Weights of a small GPT-style language model, trained from scratch on English Wikipedia.
Size: 15 layers, width 224, 4 heads of 64, MLP 576 GeGLU, vocabulary 8192, 11.1M parameters.
Each number is 128 + 32 x the weight over its row's rms, rounded and kept within 0 to 255. Layers, rows and columns count from 0. The size above them is the row's rms in percent of the matrix's.

# layer 5 attention key, 256x224, rms 0.0658, rows 140-191, columns 56-111
size [103 101 102 112  98 107 110 113 110  98 102 105 109 106 108 107 108 107 104  98  84  83  76  82  89  93  88  95  97  95 104 110  97 104 105  99 107 109  95 107 114 105 113 101 114 100 113 111  97 105 112 107]
[[120 171 113 136 149 132 149 162 189 126 125 148 119 107 175 115 129 111 125 116  70 154 132 178 137 122 138 129  96 114 192 141 145  97 154 139 110 101 131 136 106  94 140 163 139  91 116 188  80 170 175 173 107 126 127 117]
 [118 156 171 148  82 156 173 119 136  93 136 137 190  76 124  61 136 150 136 103 187  84  89 192 152 167 122  86 127 162 150 112 102 145 159 114 164 109 169 102 132 121 139 126 161 121  90 153 128 164 167 128 112 166 119 107]
 [115 118  99 155  88 119 115  89  67 107  76  92 109  55  65  76  90 139  84 119 154 167 134  71 158 116  84 148 107 166  94 146 134  94 125 102  86 190 142  78 128 130 137 118 107 138 146  72 118 135 112 140  86 119  95 162]
 [143  69 167 174  99 133 144 145  82  96 112 150 110  84 118 150 125 160  89  87  94 177 118 174 171 111 148 181 115 135  69 143 151 108 157 202 132 132  70 136  99  55  88  88 108 141 148 134 135  92  99  66 144 146  72 142]
 [154 122 111  97 181 151 160 170  90 158 127 170 123 134 138 112 113 170 135 148 115  71 141 103 155 110 139 108 135 138  91  99 173 177 133 191 141 158 117  94  93 144 147 119 207 113 137 106 134 159 176  97 187 136 129 112]
 [ 98 111 169 163 132  77 124 136  83  77  96 177 115 187 106 135 136 139  85 126  94 136 192 210 144 176 128 125 127 169  91 173 116 145  71 137 158 164 144 148 147 119 114  87 146 187 111 116 130 105 137 190 124 110 158 127]
 [142 184 147  89 140 163 116 134 127 151 129 127 140 139 100  61  33 146 174 142  95 112 139  86 124 113  85 136 161  98 135 114  81 134 119 144 127 147 147 156 128 156 141 165 138 122 131 109 146  95 137  91 226 172 233 129]
 [193 125  79 124 142 133 162 165 178 138 150 173 127 126 121 150 124 111 186 108  98 162 176 150 182 115 119 166 134 125 139  80 175 121 137 133  94  93 129  66 139 105 103 127 118 128 133 124 153 107 121  77  86 117  79 157]
 [111  98 134 170 147  88 131 132 140 107  69 142 121 136 151 116 118 133 143  87 130  90 118 105 176  83 117  98 107 105 136  81 122 108  83  91 139 119 146  87 146 175  71  44 144 160 176 144 139 121  46  63 125  61  77 120]
 [140 116 117 108 152  76  64  95 202 140 127 156 130 159 194  80 115  72 107 120 122 119 184 130 138  91 129 148 157  95 180  81 148  71 141  91 112 143 106  99 102 102 133 138 156 112 118 131 120 164  73  64 107 164 136  80]
 [ 97 173 178  71 131 143 110 116 133 135 141 121 136 161 140 157 115 109 128 102 151  86 162 111 129 102 150 167 119 183 130 195 193 182 137 124 108 178 119 164 135 130 110 127 144 155 158 135 113 132 110 205 153 131 119 113]
 [170 135 177 134 202 165 191 100 162  99  90  79 161 102 200  89 127 103 143 127 107  69 151 153 158  83 157  99 129 130 142 113 113 124 191 100 102 128 130 108 118 130 195  84  76 100 157 115 115 123 108 139  54 101 163 154]
 [155 117 100 147 108 120  58 125 151 154 126 113 111 131 127 110 157 126 141 133  99 144  97 130 151 112 144 168  97 165 155 102 194 109  97 110  77 204 168 143 159 185 110 136 126 142 174 144 167  69 101  96 123 141 163 138]
 [103 121  93 102 167 154 141 184  79 168 128 121 106 107  77 136 172 173  38  72 124 120 150  72 140 113  94 165 128 119  83 143 140  89 106 147 110 125 146 137 132 147 113  99 105 128  78 103 157 101  93 176 103 119 108 142]
 [183 107 174 174  89 124 114 106  96 146 113 100 120 125 133  83 138 125 188 134 111 120 118 102 154 107  94 120  96 107  88 140  93 131  92 127 133 160 130 113 142 110 129 112 115 157  51  96 138 145 133 162 120 102  82 144]
 [136 123 116 130 113 157 150  99 115 103 144 127  51  57  95 211  99 110 143 122  82 167 129 128  94 180 129  83  95 127  76 115 142 127  92 169 160 141  91 177 186  77 108 173 166 118 103 139 157  50  93 149 133 109 138 193]
 [ 94 104 153 122 110 121 108 138 127 152 146  67 180 189 138 109 175 136 149 132 156 120  89 175 150 105 135 109  78 180 131 107 183  90 157 157 226 166 131 145 161 125 117 114 163 117  65 106  85 188 152 126 201 161 191  62]
 [ 97 139 114  99 132  93 100  88 147  97 140 134 138 154 121 121  99 118 167 149 128 174 149 163 115 158  76 121  90 121 186 120 105 162 161 166 128 137 149 112 139 166  80 149  77 126 120 142  99 102 124 161 169 147 151 156]
 [167 114 153 128 112 157 156  92  97 137 173 142 171 116 109 152  72 113  74 114 121  86 159 139 120 160 153 175 162 145 150 168 120 131 162 122 109 153 111  99  99  98  90 116 125 125 120 155 173 104 140 111 153 156 127 182]
 [107  90 121 138 132 164 109  95 174  72 152 135 138 120  79 100 152 176  86 109 136 152 123 161 130 108 154 131 144 106 127 145 123  84 190 180  81 120 115 109 159 157 174 162 122  93  81 138 142  93  90 102 171 175 142 156]
 [ 64 102 126  70 104 118 194 121 141 147  99 137 197 147 119 101  94 167 167 188 132  56  88 181 113 189 138 123 106  66  80  91  84 126 170 111 173 123 126 156 113 122 102 129 136 159 113 154 108 116 179  81 174  90 198 175]
 [131 113 124 180 140 188 123 191  74 132  55 178 196 162 137 163  97 142 149  49 145 134 109 106 124 107 151  98 107 199 175 194 194  95 160 104  64  89 127 127  84 164 158 181 158 161 179 105 146 108  97 135 138 111 121 131]
 [189 127 121  90  74 150 149 102 139  96 123 154 113 189 126 118 137 129 144 108  31 131  97 111 165 150 120 167 144 134  94  68 127 192 155 169 105 104 147 103 150 124 200 153 150 126 134 149 113 112 130 139  93 111 111  89]
 [191 152 133 156 142 192 152 120  96  99 106 131 196 184 169  63 160 144 132  30 131 123 151 103 119 109 138 155 169 124 143 119 126 105 143 162 140 130 130 124 163 153 141 141 161 131 172 168 136 132 143 162 170 173 121 165]
 [103  68  70 123 136 109  95  95 108  90 135 120 136 168 169 208 119 148 140 110 143 114  61  83 114  90 129 119 147 135 126 105 136 146 132 135 144  97 103  75 111  71  93  88 141 167 178 145 144 108 167 124 180 123  75 143]
 [ 89 130 102  80  90 142 159  83 160 106 150 156 109 170 163  90 128 158  72 104 149 101  76 138  90 143  67 169 149 129 131 204 126 130 126 161 125 131 152 209 113 112 135 137 140 126 119  94 197  99 130 124 159 170 172 179]
 [171 105 182 156 150 137 136 118 157 100 112  83 144 166 124 106 182  80 101 148  76 139  92 132 131 101 160  95  92 185 135 124 154 134 185 135 174 127  87 146 113 134 118 139 124 171 135 117 170 142 144 189 142 179 138 141]
 [ 82 137  91 161  78 146 182 117 174 118 101 139 147 130  72 126 132 101 122 107  87 121  94 106 157 150 126 108 114 131 111 101 212  95 155 113 131  81 134 109 148 176 119 111  96 120  91 113 132  74  97 133 156 120 129 111]
 [118 160 141 141 109 178 161 144 112 120 116 124 156 209 187 159  92 144 155 174 153 113 160 133 172  48 113 128 120  82 114 146 121 100 109 165 100 115 106 138 164 113 148 174 177 117 168 112 102 136 144  54 180  92 112 123]
 [139 136 103 109 144 184 177  73 141  96 134 182  84 140 113  97 149 136 180 124 101 136  81  95 206 103 103 123  95 107 148  94 135 124 187 120  69 105  94 210 172 165 159 163 133  73 118 133 109 112 169  35 123 135 183 137]
 [ 85 109 101 129 173  66 142 102 141 136 114  80 142 147 109 158  83 111 166 134 184 202 145 156 128 144 109 142 134 107 152 194 145 103  89  83  98 106 143 128 101 116 114  94 116 136 137 151  87 116 139 118 116 123 111  92]
 [156  89  75  88 116 139 125 118 134 118 132 129  95 142 125  84  88  86 129 167 170  85 167 131  81 131  85 102 115 127 122 166 142 122  89 123 143 123 151  95 145 140 133 135 121  96 145 117 138 135 112 176 158 114 136 152]
 [143 150 153 187 104 178 115 163 164  88 141 113 151  97 126 146  70 115 107 131 130 135  95  81 101  90 121 130 116 168 143 158 161 112 121 127 106 199 119 172 141  98 118  70 166 152 144 145 173 124  88 136 152 128 152 177]
 [156 117 143  98 151 157  73 107 102 152 114 104 168 150 100 121 121 115 133  61 114 118 125 144  95 156 158 109 131  95 138  90 115 133 134 105 155 146 131 134  95 147 129  81 130 106  97  92 103 143  84 146 117 107  77 135]
 [ 89 114 114  92 136 160 164 122 155 177 110  96 161 174 154 153 138 133 107 106 126 164 153 127 131  99 109 132 150 117 193 127 120 109 120 109 168 104 131 123 100  81 186 127  93 120 108  67 203 158  82 164 195 145  89 145]
 [168 143 101 144 140 202 160  83 163 128 154 144 121 160 112  90 185 122 178 118  96 154 173 153  84 167 115 167 160 112 159  82 156 142 180 140 165 100  95 120 159 123 129 125 138 132 151 155 131 129 125 115 174 107  86 153]
 [111 122 149 151 170 158 168 157  67  51 154 105  83  88 144 153 138 117 118 127 181 175 115 110 119 130 132 194 163 177 131 122 111 121  82 177 129 163 140 100 109 137 132  71 137 110 131 144 111  90  88  85 146 125 128  68]
 [119 118 161 102 131 113  86 124 137 114  58 106 146 186 143 147 126 156 151 112 121  56  76 189 149 122 142 152 162 123 155 121 156  91 173 169  79 133 124 143 115 141 152 160 151  79 138 134 144 136 102 166 111 174 116 105]
 [140 149  50 129 139  29 140 102 103 143 126 180  88 151 112 112 151 129  78 114 111 151 118 108  90 129 161  98 110 134  97 159 142  98 106  98  63 114 146 136 145 144 134 124 110 130 139 111 123 106  78 149 153  98 121 118]
 [152 120 197 111 109 152 146 178 131  77 105  57 144  67  62 157  86 127 185  92 118 102 111 115  94  89 160 150 164 131 115 120 175 113  89  87  91 141 108 153 143  77  97  44 145 148 122  94 129 108  49 110 181  97  89 167]
 [127 106 165 153 173 173 161 139 105 119 143 155  71  88 169 114 156 113 135  71 108 130 152 128 135 124 170 152  91  78 110  93  99 155 102  89 152 128 125  94 126 115 136 127 124  22 181 141 162 108  77 140  91 164  89 138]
 [ 61 156 105 137 167 102  98 118  92  76  76 154 117 125 129 121 165  86 181  69 143 141 174 152 153 183  94  74 130  79 132 184 165 141 121 134 130 168 153  80 116  88 139 175 118 138 143 162  55 160 221 182  98 175  91 115]
 [103  27 128  77 167 123 128 139 132  85 129 130 114 193 136 170 131 121 207 139 118 162 138 116  86  96 187 116 157 121  70  37  77 128  88 192  92 103 116 132 141 115  89  91  97 125 127 140 164 115 111 107 157 123 138 119]
 [157 150 139 155 148 156  71 130  83 121 161 121 140 158 145 155 119 137 123 132 104  79 162 139 143 154 109 135 178 147 173 112 161  94 152 223 150  91 134 148 149 140  88 115 136 183 145 118 111 105  82 134  74 123 104 132]
 [139  96  89 146 105  98 142 194  90 126 111 152 115 129 123 129 112 170  85 134 169 150  84 113 182 141 166 148 149 121 150  89 129 136 120 196  93 168 101 167 113 147 171 156  87 133 145  85  71 114  75 126 123 147  81 186]
 [121 173 176 144 128 201 116 113 136 107  48 155  14 123 113 100  87 126 185 112 117  85 182 150 177 161 114 122 137 153 155 119 138 106 137 131  83 177  85  91 123  76 162 147 155 130 109 101 186 151 109 170 146 179 156 165]
 [147 162 149 149 153 146 108 146  73 132 130 141 149 122 182 168 107 142 163 153 127 184 147 151 118 160  49 147 119 154  96  75 137 155 127 147 131 131  78 146 160 143 121 184 143 105 118 148 134 165 138  90 118 191 117  68]
 [130 141 167 194  83 102  90 110  78 180 180 170 168 116  56 111 158 126 125 121 140 134 102  93 164 185 160 140 158 105 123 137  90  92  96 149 122  63 167 158 124 136 108 158 143 144 137 176 149 114 110  83  87 160 128  30]
 [129 141 122 175 146 112 112 124 140 139 117 159 101 159 188 134 150 110 159 119 166 159 109 117 124 187  78 102 119 200 147  75 128 118 120 164  45 108 124 100 120 185 192  95 145 101 112 147 103 136 107 116 104 117 102 133]
 [171 133 130 131  89 120 129 183 177 105 146 151 120 143  89 105 127 151 139 121 145 132 110 194 187 130 120 196 173 122 137  53 147 125 118 146  92 133  80 153  97 121 124 109 106 136 103 114 133 105 162 165 134 134 152 117]
 [104 169 155  67 115  94 165  82 117 143  98 198 160 116 106 142 158 100 114  94 123  92 134 170  83  87 140 139 148 155 158 175 131 128 121 185 132 105 111 169  96 181 110 115 127 105 163  48  82 120 108 122 130  83 144 139]
 [167 155 161 144 141 109 182  85 110 133 137  94 145 123 176 213  59 159 179 197 136 159 115 147 128 112 115  70  62 118  92 135 113 129 125 153 144  54 149 109 141 189 160 171 157 122 122 155 120 134  63 103 130 148  91 141]]
# layer 5 attention query, 256x224, rms 0.0648, rows 141-191, columns 56-111
size [101  95 105  96 100 104 107 106 105 103 106 110 103 108 108 107 114 106 102  93  82  84  88  85  95  95  95  90  90 104 100 100 102  97 101 103  99  98 108 106 109 105 112 111  97 115 111  96 102 118 107]
[[163 136 131  86 136 142 111 173 154 134 105 148  95  95 120 133 180  91 162  96 157 101 169 127 139 134 141 113 175 142 108 152 141  99 128  98 151  98  89 108  87 101 139 146 133 109  85  98 130 111 127  99 134 127  79 153]
 [143 142 140  83 112  89 122 106 112 111 126  98 100  79 106  74 117 125 113  99 162 118 127  86 177 135  83 164  53 128 102 150  92 143  86  92 112 167 119 118 171  79 112 122 112 143 154 111 157 155 119 117  68  95 103 153]
 [207  87 156 152 113 192 107 147  86  92  95 111 112 115 119 118 117 148 124  74  98 211  88 115 146 138 135 155  86 186  75 133 100  76 154 131  93 125  97 136  99  49 148 115  99 114 125  87 168 115 101  87 168 121  77 141]
 [128 108 145 126 172 135  82 168  84 169  92 104 138 132 139 133  68 127  99 201 100 123 134 138 170  82 138  90 145 166 170  55 211 145  85 178 107 144 107 152 120 170 143 112 124  81 118 152 112 170 167 135 171 167 104 116]
 [138 111 167 166 111 163  91  89 101 106 128 165  92 189  97  75 144 136 114 112 121 149 186 166 142 162 123 126  79  93  60  82 114 116  32 151  88 134 124 130 145  76 138 101 126 101 155 135 172 134 153 215  80  88  82  88]
 [125 117 163 119 112  89 165  59 117 136  67 187  57 108  92 128  88 104 138 142 149 118 133  89 113 134 165 117 151 104 132 118 112 142 118 110 165 119 112 129  99 144 140 123 142 149 214 152 114  98 132 124 160 135 151 117]
 [156 190 133 123 133 119 140 161 100 153 121 108 189 159 197  88 121 137 151  72 110 138 156 143 177 191 127 107 115 151 142 120 182 102 115 164 165 118 132  77 141  92 113 100 120 127 165 126 167 151 144  88 111 125  76 173]
 [152  97 142  93  82 112 113 222 134 151 173 120 118 135 121 114 131 165 102  99  90 169  66 168  70 117  93 115 119 105 164  91 115 111 163 104 121  86 127 107  90 180  73  33 148  97 130 116 134 104  74  98 103  67 112 129]
 [118 144 149 102 117 162 110 125 161 127 138 159 157 161 155  79 155 123 112 157 129  98 112 141 170 102 140  88 158 104 143 103 137  84  90 156 130  96  93 104 106 145 153 128 172  73  95 179  99 133 141 149 126 121  59  81]
 [ 97 121 159 170 120 113 124 130 105 141  80 113 130 157 135 138 119 121 172 110 169 123 110  99 124  70 114 115 118  91 139 146 131 211 134 132 121 163 115 152 167 146 174 132 159 204 118 181 146 143 100 244 112 114 104 122]
 [118 202 134 105 180 171 104 166 129 108 128  85 115 138 125 155 142 142  95  93 133 115  80 137  92  94 174 158 149 192 145 154 110  51 150 172 160  80 152 125 126  71 134  79  88 134 181  79 140 102  95 102  78 196 125 188]
 [ 82 105  67 126 150 129 129 171 149 131 136 174 125 130 205  97 115 171 120 156 137 113  94 144 120 122 116  98  98 144 159  26 218 135  89 128  90 139 107 157 112 198 103 129 113 168 163 162 147  89  95 116 131 150 179 187]
 [103  86 105  80 126 125  77 186  99 149 122  81  77 127 126 110 124  92  96 116 128  69 136  94 139 153 130 151  84 117  85 102  94  64 131 132 126 153 150 128 107 205 101 125 145  82  77 125 127 111 108 154 141 130 135  69]
 [112  87 149 157  98  92  96 158  86  88 123  72 154 123 165  79  41 168 147 128 155 170  79 176 131 114 111 103 129 124 107  82 137 152  86 125 110 133 126 111 163 123 163  82 119 152 154 122 137 143 112 145 106 118 118 199]
 [ 85 121 158 160 160 197 160 148  96  67 145 138 113 149 109 123 122 150 156 152 194  49 143  70 114 160 121  88 102 146 140 140 180 141 151 110 118 132 128 169 119  95 129 129 146 100 157 134 174  91 130  92 191 102 160 199]
 [ 95 184  71 113 146 115 102 171 138 150 118  90 153 120 100 190 140 117 182 103 195 157  89 184 159 167 147 101 101 168 137 163  86  62 144 139 201 118 127 187 143 164 113 127 125  83 140 118  92 182 114 156  96 156 150  41]
 [ 99 135 134 110 130 123 179 122  81 145 168 104 100 123 196 131 121 135 129  91 172  80 128 155 140 179 102 110 114 100 172  95  95 134 172 101 184 121 154  86 151 150  95 200 107 156 112 137 104 134 145 155 136 148 171 181]
 [153  90 141 134 135 150 175 138 118  82 244 128 209 142 149 132  51 155  98 156 135  80 150 138 195 177 144 140 135 136 165 131 107 144 124 149 179 110 150 153 100  96 132  98 146 101 162 178 160 104 193 126  96  99 117 157]
 [158 170  79 157 111 113 146  89 151 126 121 103 158 111  75 130 160 147  82 132 132 168 151 138 144 133 134 147 139 127  88 157  90  61 150 126  82 150 105 124 145 178 149  91 187 135 118 130 113 111  95 137 125 127 158  93]
 [130 130 174 166 103 104  81  51 139  95 170 133 124 145 132 122 142 154 108 173 162  92 221 134 193 193 187 162 143 145 136  88 168 135 155  84 191 163 127 144 104 171 108 102 137 130 102 124 138 141 117 106 138 131 120 151]
 [114 160  83 133  71 204 167 112 118 142 135 117  90  72  85 178 141 164 137  82 100 111 130 124  71 104  78 132 130 117 156 178  94  97 130 165 174 144 115  81 137 196 128  71 129 118 125  98 107 117 114 159 177 128  86 117]
 [ 66 154 110 165 147 137 137 178 112  98 132  96 135  59 137 160 155 124 149  63 148 131 133 142  80  98 126  81 135 122 120 120 130 115 106 144 125 140 121 131 109  72  97 198 214 130 176 118 131 123  88 101 117 154 158 126]
 [ 68 139 106  82 170 157 144 131  88 128 153  83 138 148 139 149  93 104 175  79 136  90 132 145 108  91 102 175 108 137 141 118 139 170  64 167  48 123 111 145 116 105 132 110 165 130 140 119  42 119 167 134 150 139 142 132]
 [110 132 115 172  90 146 121 144  62 163 125 129  88 156 159 127  89  70  94  92  93 137 161 124 142  97 117 109  96 123  57 181 222 106  86 147 116  79  67 122 147  82 128 103 204  74 129 115  97 161 162 138 151 147 109  18]
 [138  98 152 163 143 128 106 119  99 133 114 115 137 125 130  97 147 116 136 251 136  98 159 154 180  70 154 101  62  82 131 140 118 153  86 147  86 150  97 140 111  40 127 140 123 128 150  76 122  95 130 197  87 132 129 158]
 [ 87 101  97 129 118 125 126 138  94 124  90 110 172 132 122 177 112 167 115  88 112 150 149  81 142  86 158 147 199 108 113 167 115 106 131 158 158 140  92 139 136 137 171 125 135 130 184 133 143 167 121  91 135 111 149 135]
 [171 105 127  85 146 145 179 164 138 106 147 101 134 122 102 113 155  87  95  89 118 153 158 150 167 149 141 187  93 101 150 114 211  78  77 117  56  87  71 174 119  82 138  73 137 129 115 126 117 131 171 121 101 157 161 144]
 [143 121 148 106 149 123  98 182 154 184 103 150  76  99 188 143 120 144  94 172  74 131 170 134 110 131 140  90 157 106 136 178 108 113 135 133  76 121 126 114  94  68 115 103 165 156 158 143 129 127 140 139 112 148 116 120]
 [100  95 128 134 101 177 135 135 129 133 142 158 142 138 106  40 115  41 103 102 101 144  99 103 153 110 128 109  94 147 115 168 135  66 132 103  67 149 107  95 201 124 131 172 112  93 159 188  92 197 128 201 153 125 131 146]
 [141  91 119 146 159 132 120 117 110 179 141 142 135 158 102 160 109 161 140 109 109 155  76 120  93 167 136  90 169 146 164 127 143  97 137 119 184 147 117 102 143 184 122  74 110 172 154 109 117 116  93 182 136 165 142 200]
 [175  94 118   3 155 130 114 153  68 167 137 111  92 102 140 117 110 148 106 145 166 108 134 127  82 134 135 123 105  74 156 184 119 118 115  81 175  80 174 100  94  85  97 123 114 121 167 184 113 189 134 159 122 153 146 171]
 [150  93 114  89 170 139 114 133 105 109 179 114 108  89 149 109  92 175 184 147 147 153  88 119  68 207 104 136  71 118 159 157 137 155 128 116 114 112 176 159 160 119 118  84 128 124  72  93 179  42 138 142  83 140 126 179]
 [146 139 126 107 127 168 102 107 113 119 174 111 119 122 107  87 109 141 113 132 130 130 115 171 135 125 161 103 137 110 162 100 131 115 131 132 117 128 140 118 115 121  93 104 124 101  90 122 110 136 136 154 140 122  87 136]
 [ 86 134  80 130 123  92 134 113 184 136 193 128 133 175 169 140 150 117 126 172 111 133 140  87 180 149  87  99 146 123 128 183 147 150 218 152 209  74 136  83  65 107 149 169 107  96 104 137 160 132 131 104 172 175 114 151]
 [137 175 139 124  87 156 162 143 118  71 186 135 193 122 124  63 110 107 160 207 117 119 113 119 104 126 143 118 128  85 106 147 162 114 181 111 101 108  97 133 124 140  93 160 129 111  69 102 131 137  60 134 171 118 106 110]
 [ 97 136 114 135 126  95 135 175  83  49 176 100 104 108  84 132 121 138  63 106 117 136 124 147 138 117 132 112 135 152  36 104 136 149  62 164 106 206 102  89 119 102 110 127 126 101 116 133 108  85 156 150 146  86 113  81]
 [103 103 149 170 139 139  64 125 158 102 103 104 147 101  92 101 140 140 138 116 166  61 125 116 172  87 127 176 157 140 145 108 137 101 132 127  92 173 116 109 100 160 139 131 136 113 109 161 183 146  79 140 143 181 113 115]
 [ 90  82 105  93 118  75 107 139 109 111 156 135  90 179 165  99 116 154 110 164  70 204  73 153  59 123 197 119 109 169 169 180 173 101 100 108  73 139 139 131 122  85 160 103  62  75 118  64  90 140 112 192 129 124  92 148]
 [113  95 127 143 138 119 119 173 105  80 140 130 125  88  55 133 102 118 129 118 158 112  46 119 106  81 119 118 153 127  95 102 124 152 130 121  56 208 108 139  57 121 104 112 123 148 118  96 133 156  86 145 161  88 129 162]
 [126  89 148 139 131 125 127 150 143 129 144 183  90 114 121 171 109 111 139 125 123 120 139 174 142  72 169 151 105 111 105 120 132  76 150 111 170 100  91  54 100  84 103 110 104  61 162  67 143  86 108  90  86 159 136  69]
 [163 109 101  98 139 134 212 115  86  36 103 117  89 151 128 101 135 135 163 145 117 120 167 125 172 135  49  81 149  80 177 107 122 155 132 105 102 154 154  77 157  75 129 125 151 140 127 149  61 147 158 158  90 151 141  72]
 [108  30 111 105 117 113 130 115 102 134 115 142  92 122 152 122 107 139 161 116  62 156 171 137 160  83 206 100 136 110 120 131  52 121 140 112 113 129  95 151 139  92 100 113 122 106  89 159 189 170 113 110 145  95 176 117]
 [146  91 202 119 113 186 159 162  97 121 119 120 110 117 168 108 126 127 131 157 174  74 237  91 151 172 125 182 129 131 206 128 189 107 140 126 100  76 133 124 126 164 116 145 142 203 104 138 121 181  94 139  81 108 126 112]
 [179 129  54 145 112  70 169 115 137 103  85 165 114 180  95 124 115 186  74 115 137 118 106 178 154 139 118 145 132 141 116  89 106 114  86 194 144 132 105 137  99 188 121 153 133 134 106 117 116  60 139 115 175 129 106 125]
 [149 108 166 164 179 182 154  77 103  92 132 149 110 131 161 122 163  90 148 166 144 100 139 144 216 140 157 163 111 115 132  93 131 136 136  70  72  81 127 127 131  73 159 124 138 150  94 133 148 158 104 188 207  68 111 128]
 [140 153  92 127 154 114  96 136  37 131 117 141 163 102 127 147 153 129 194 208 138 125 135 154 111 157 101 110 137 117  82  99 149 147 108  94 189 126 115 111 131 125 135 108 143 143  92 149 140 175 185 110  95 171 144 141]
 [182 162 124 166 158 105 121  57  80 108 179 149 153  93 130  84 156 105 151 103 106 114 156  90 145 148 192 130 117 117 166 132  52 120 139 117 104 107 104 128 151 157 166 111 160 175 164 169 118 189 119  45  96 163 123  76]
 [133 192 146 108 147 130 145 129  99 143 149 166 132 134 171 137 185  94 173 164 124 137 149 135 139 112 139 126 123 101 120 129 167  95 159 174  69 167  93 105  60 181 168 107  98 104 192  74  79 172 121 158 133 143 130 117]
 [207 117 100 125 177 149 103 172 187 112 127 103  68 114 111  90 122 127 124 105 135 132 172 127 162 133 151 130 172 165 151  81 119 126 107 132 118 132  61 145  93 177 100 121 165  95 123 100 169 117 155 176 101 148 131 120]
 [ 90 154 102 161 178 180 155  93 149 176  82 176 103  56 128 111 125  94 157 165 122 100 120 166  83 143 169 107  98 136 164 140 115 114 125 134 168 139 148 142 123 167  91  94 136 112 139 133 126 142 127 172 133  75  97 167]
 [ 91 159 165 139 139 199 173 144 128 172 133 108 108  86 153 161  79 112 120 132  82 103 168 147 135  71 112 126  58 147 129 151 137 158 135 177 110  90 153 124 118 115 129 110 120 129 132  69  65  93  65 126 168 139 140 193]]
# layer 5 attention value, 256x224, rms 0.0678, rows 128-136, columns 56-111
size [113 100  98  99  98 111 103 102 115]
[[102 169 149 169  80 109 121 145 132 102  56 118 146  82  93 117 143 117 126 115 136 138 136 140 102 150  91 117 157 176  90 158 158 217 136 152 160 176 108 133 161 133 101 116 134 179 126 137 123 108 138  65  85 163 138 144]
 [125 172 107 123 164  35 109  94 129 120 102 122 130 139 162  93 212 146 180 101 141 158 139 172 126 146 154 166 107 136 117  79 152 161 116 155 140  66 138 143  97 149 125  99  78 143 119  52 113  82 157  99 128 155 176 115]
 [146 123 153 152  99  88 128 111 177 164 136 158 183 134 109 140 184 154 117 144 154 107  67 122  87 157 137 142 133 148 114 115 173 144 115  97 155 159 115 136 121 120 149 172 118 132  75 175  88 137 121 126 158 115 150 171]
 [181  96 126 162  74 139 127 132 124 127 154 136 221 155 164 138  94 110  94 139 130 162 109 110 165 114 180  73 187 107  98  84  97 106 101 149 117 127 120 178 137 125 105 119 180 128 102 144  63 153 114  84 133 154 131 174]
 [115 147 151 158 113  78 146 118 182 157  86 141 174 134 136  96 162 164 151 105 161 129 153 128 123 174 136  52 143 149 112  85 135 106  90 123 151 168 171  50 155 150  91 148 111 165 116 110 121 185  80 101 114 134  70  74]
 [ 93 119 111 129  70  82 118 167 142 155 153 145 165 185 156  74 166 155  78 158  75 141 147 142 130 119  71  91 125 142 166 135 242  97 120 167 149 123 138 139 102 213 141 143 142 123 129 152  74 159 141 127 124 143 111 156]
 [102 108 146  78 127  98 137 112 103 139 104 177 135  69 125  92 139 137  95 121  68 134  93 147 128  99 167 141 125 171 122 119 117 131 157 151 121 162 133 126 133 160 118 187 132  87  73 175 144 119 158 150 103 172 105 160]
 [169 130 150 170  91 123 138 163  91  64 127 130 100 131 114 110 132 150 164 213 142 105 140 103 101 107 122 164 129 106  96 111  51 176 135 107 181 173 137 138 167 130 175 123 142 106 155  73 171 163 149 158  60 142  95 126]
 [139 127 153  71 123  85 161 123  99 164 155 140 120  63 134 140 115 137 138 160 173 150 131 139 154  75 144 127  91 110 140 110 128 183 141 129  98 152 114 147  60  48 103 121 118  60  91 118 224 151 149  94 104 111 129  97]]
# layer 5 attention output (transposed), 256x224, rms 0.118, rows 128-135, columns 56-111
size [110  91  95  99 101 105 107 103]
[[135  79 118 120 226 114 119 117 126 151 183 151  83 119 173 151 136 124 151 143 122 142  92 134 152 139 138 209 113 130 142 127 121  43 130 116  96 100 109 113 141 110 134 156 115 110 148 101 136 160 100 173 110  84  86  70]
 [101  69 114 106 129 208 134 151 124 103 158 144 118 149 109 136  64 112 135 159 153  96 161  65 120 120 153 114 151 154 131 171 103 120 130  94 135 134 106 115 157  89 124 155 161 104  96 181 125 177 116 144 162  89  42 172]
 [ 99 109  89 138 136 147 164 152  61  96 163 132  93 148 155 121  57 105 139 153  95 128 206 185 165 110 106 146 145 118 126 127  71 157 126 110 105  85 136 130  79 144 116 115 175 116 160  80 124 139  79 156 122 117 114  61]
 [ 75 148  88 125 176 105 133 126 114 169 168 151  74 101  96 117 109 153 188  89 108 109 136 166  57 160  63 174  80 138 136 134 163 184 203 108 116 139 125  59  95 130 176  62 106 159 149 129 166  81 153 156 130 130 153  79]
 [119 147 113 109 136 153  92 139 102  97 119 144 130 173  99 155  93 133 110 156 107 104 121 149 108  87  95 230 162 110 129 146 101 144 119 147  83 136 122 195 120 169 133 109 122 119 147 171 121  78 134 159 146 155 143 182]
 [167 171 145 100 220 163 141 105  93  76 120 140 118  80 131 163 102 121 205 128 184 113 155 105  99 162 128 180 112 111  59 117  55 110 183 106 111 116 153 117 166  48 183 126 157 180 115 132 128  98  89 136 147 161 105 165]
 [131 152  74 146  98 131 108 139 126 133 183  66 103 172 111 135 101 118 128 117 153 145 122 127 102 160 116  96 152  78 170 118 144 106  91 113 145 154 131 141 130  96 170 107  89 189 155  72 140 160 118 160 165  91 148 118]
 [116 106 131  81 142 156 154 115 166 159 114  80 132 128 159 164 114  96  86  69 164 137 135 133 148 174 151  97 123 192 134 134 162  61 114 121 141  95 146 151 100 147 105 118  96 143 118 185  97 119 126  80 197 115 161 114]]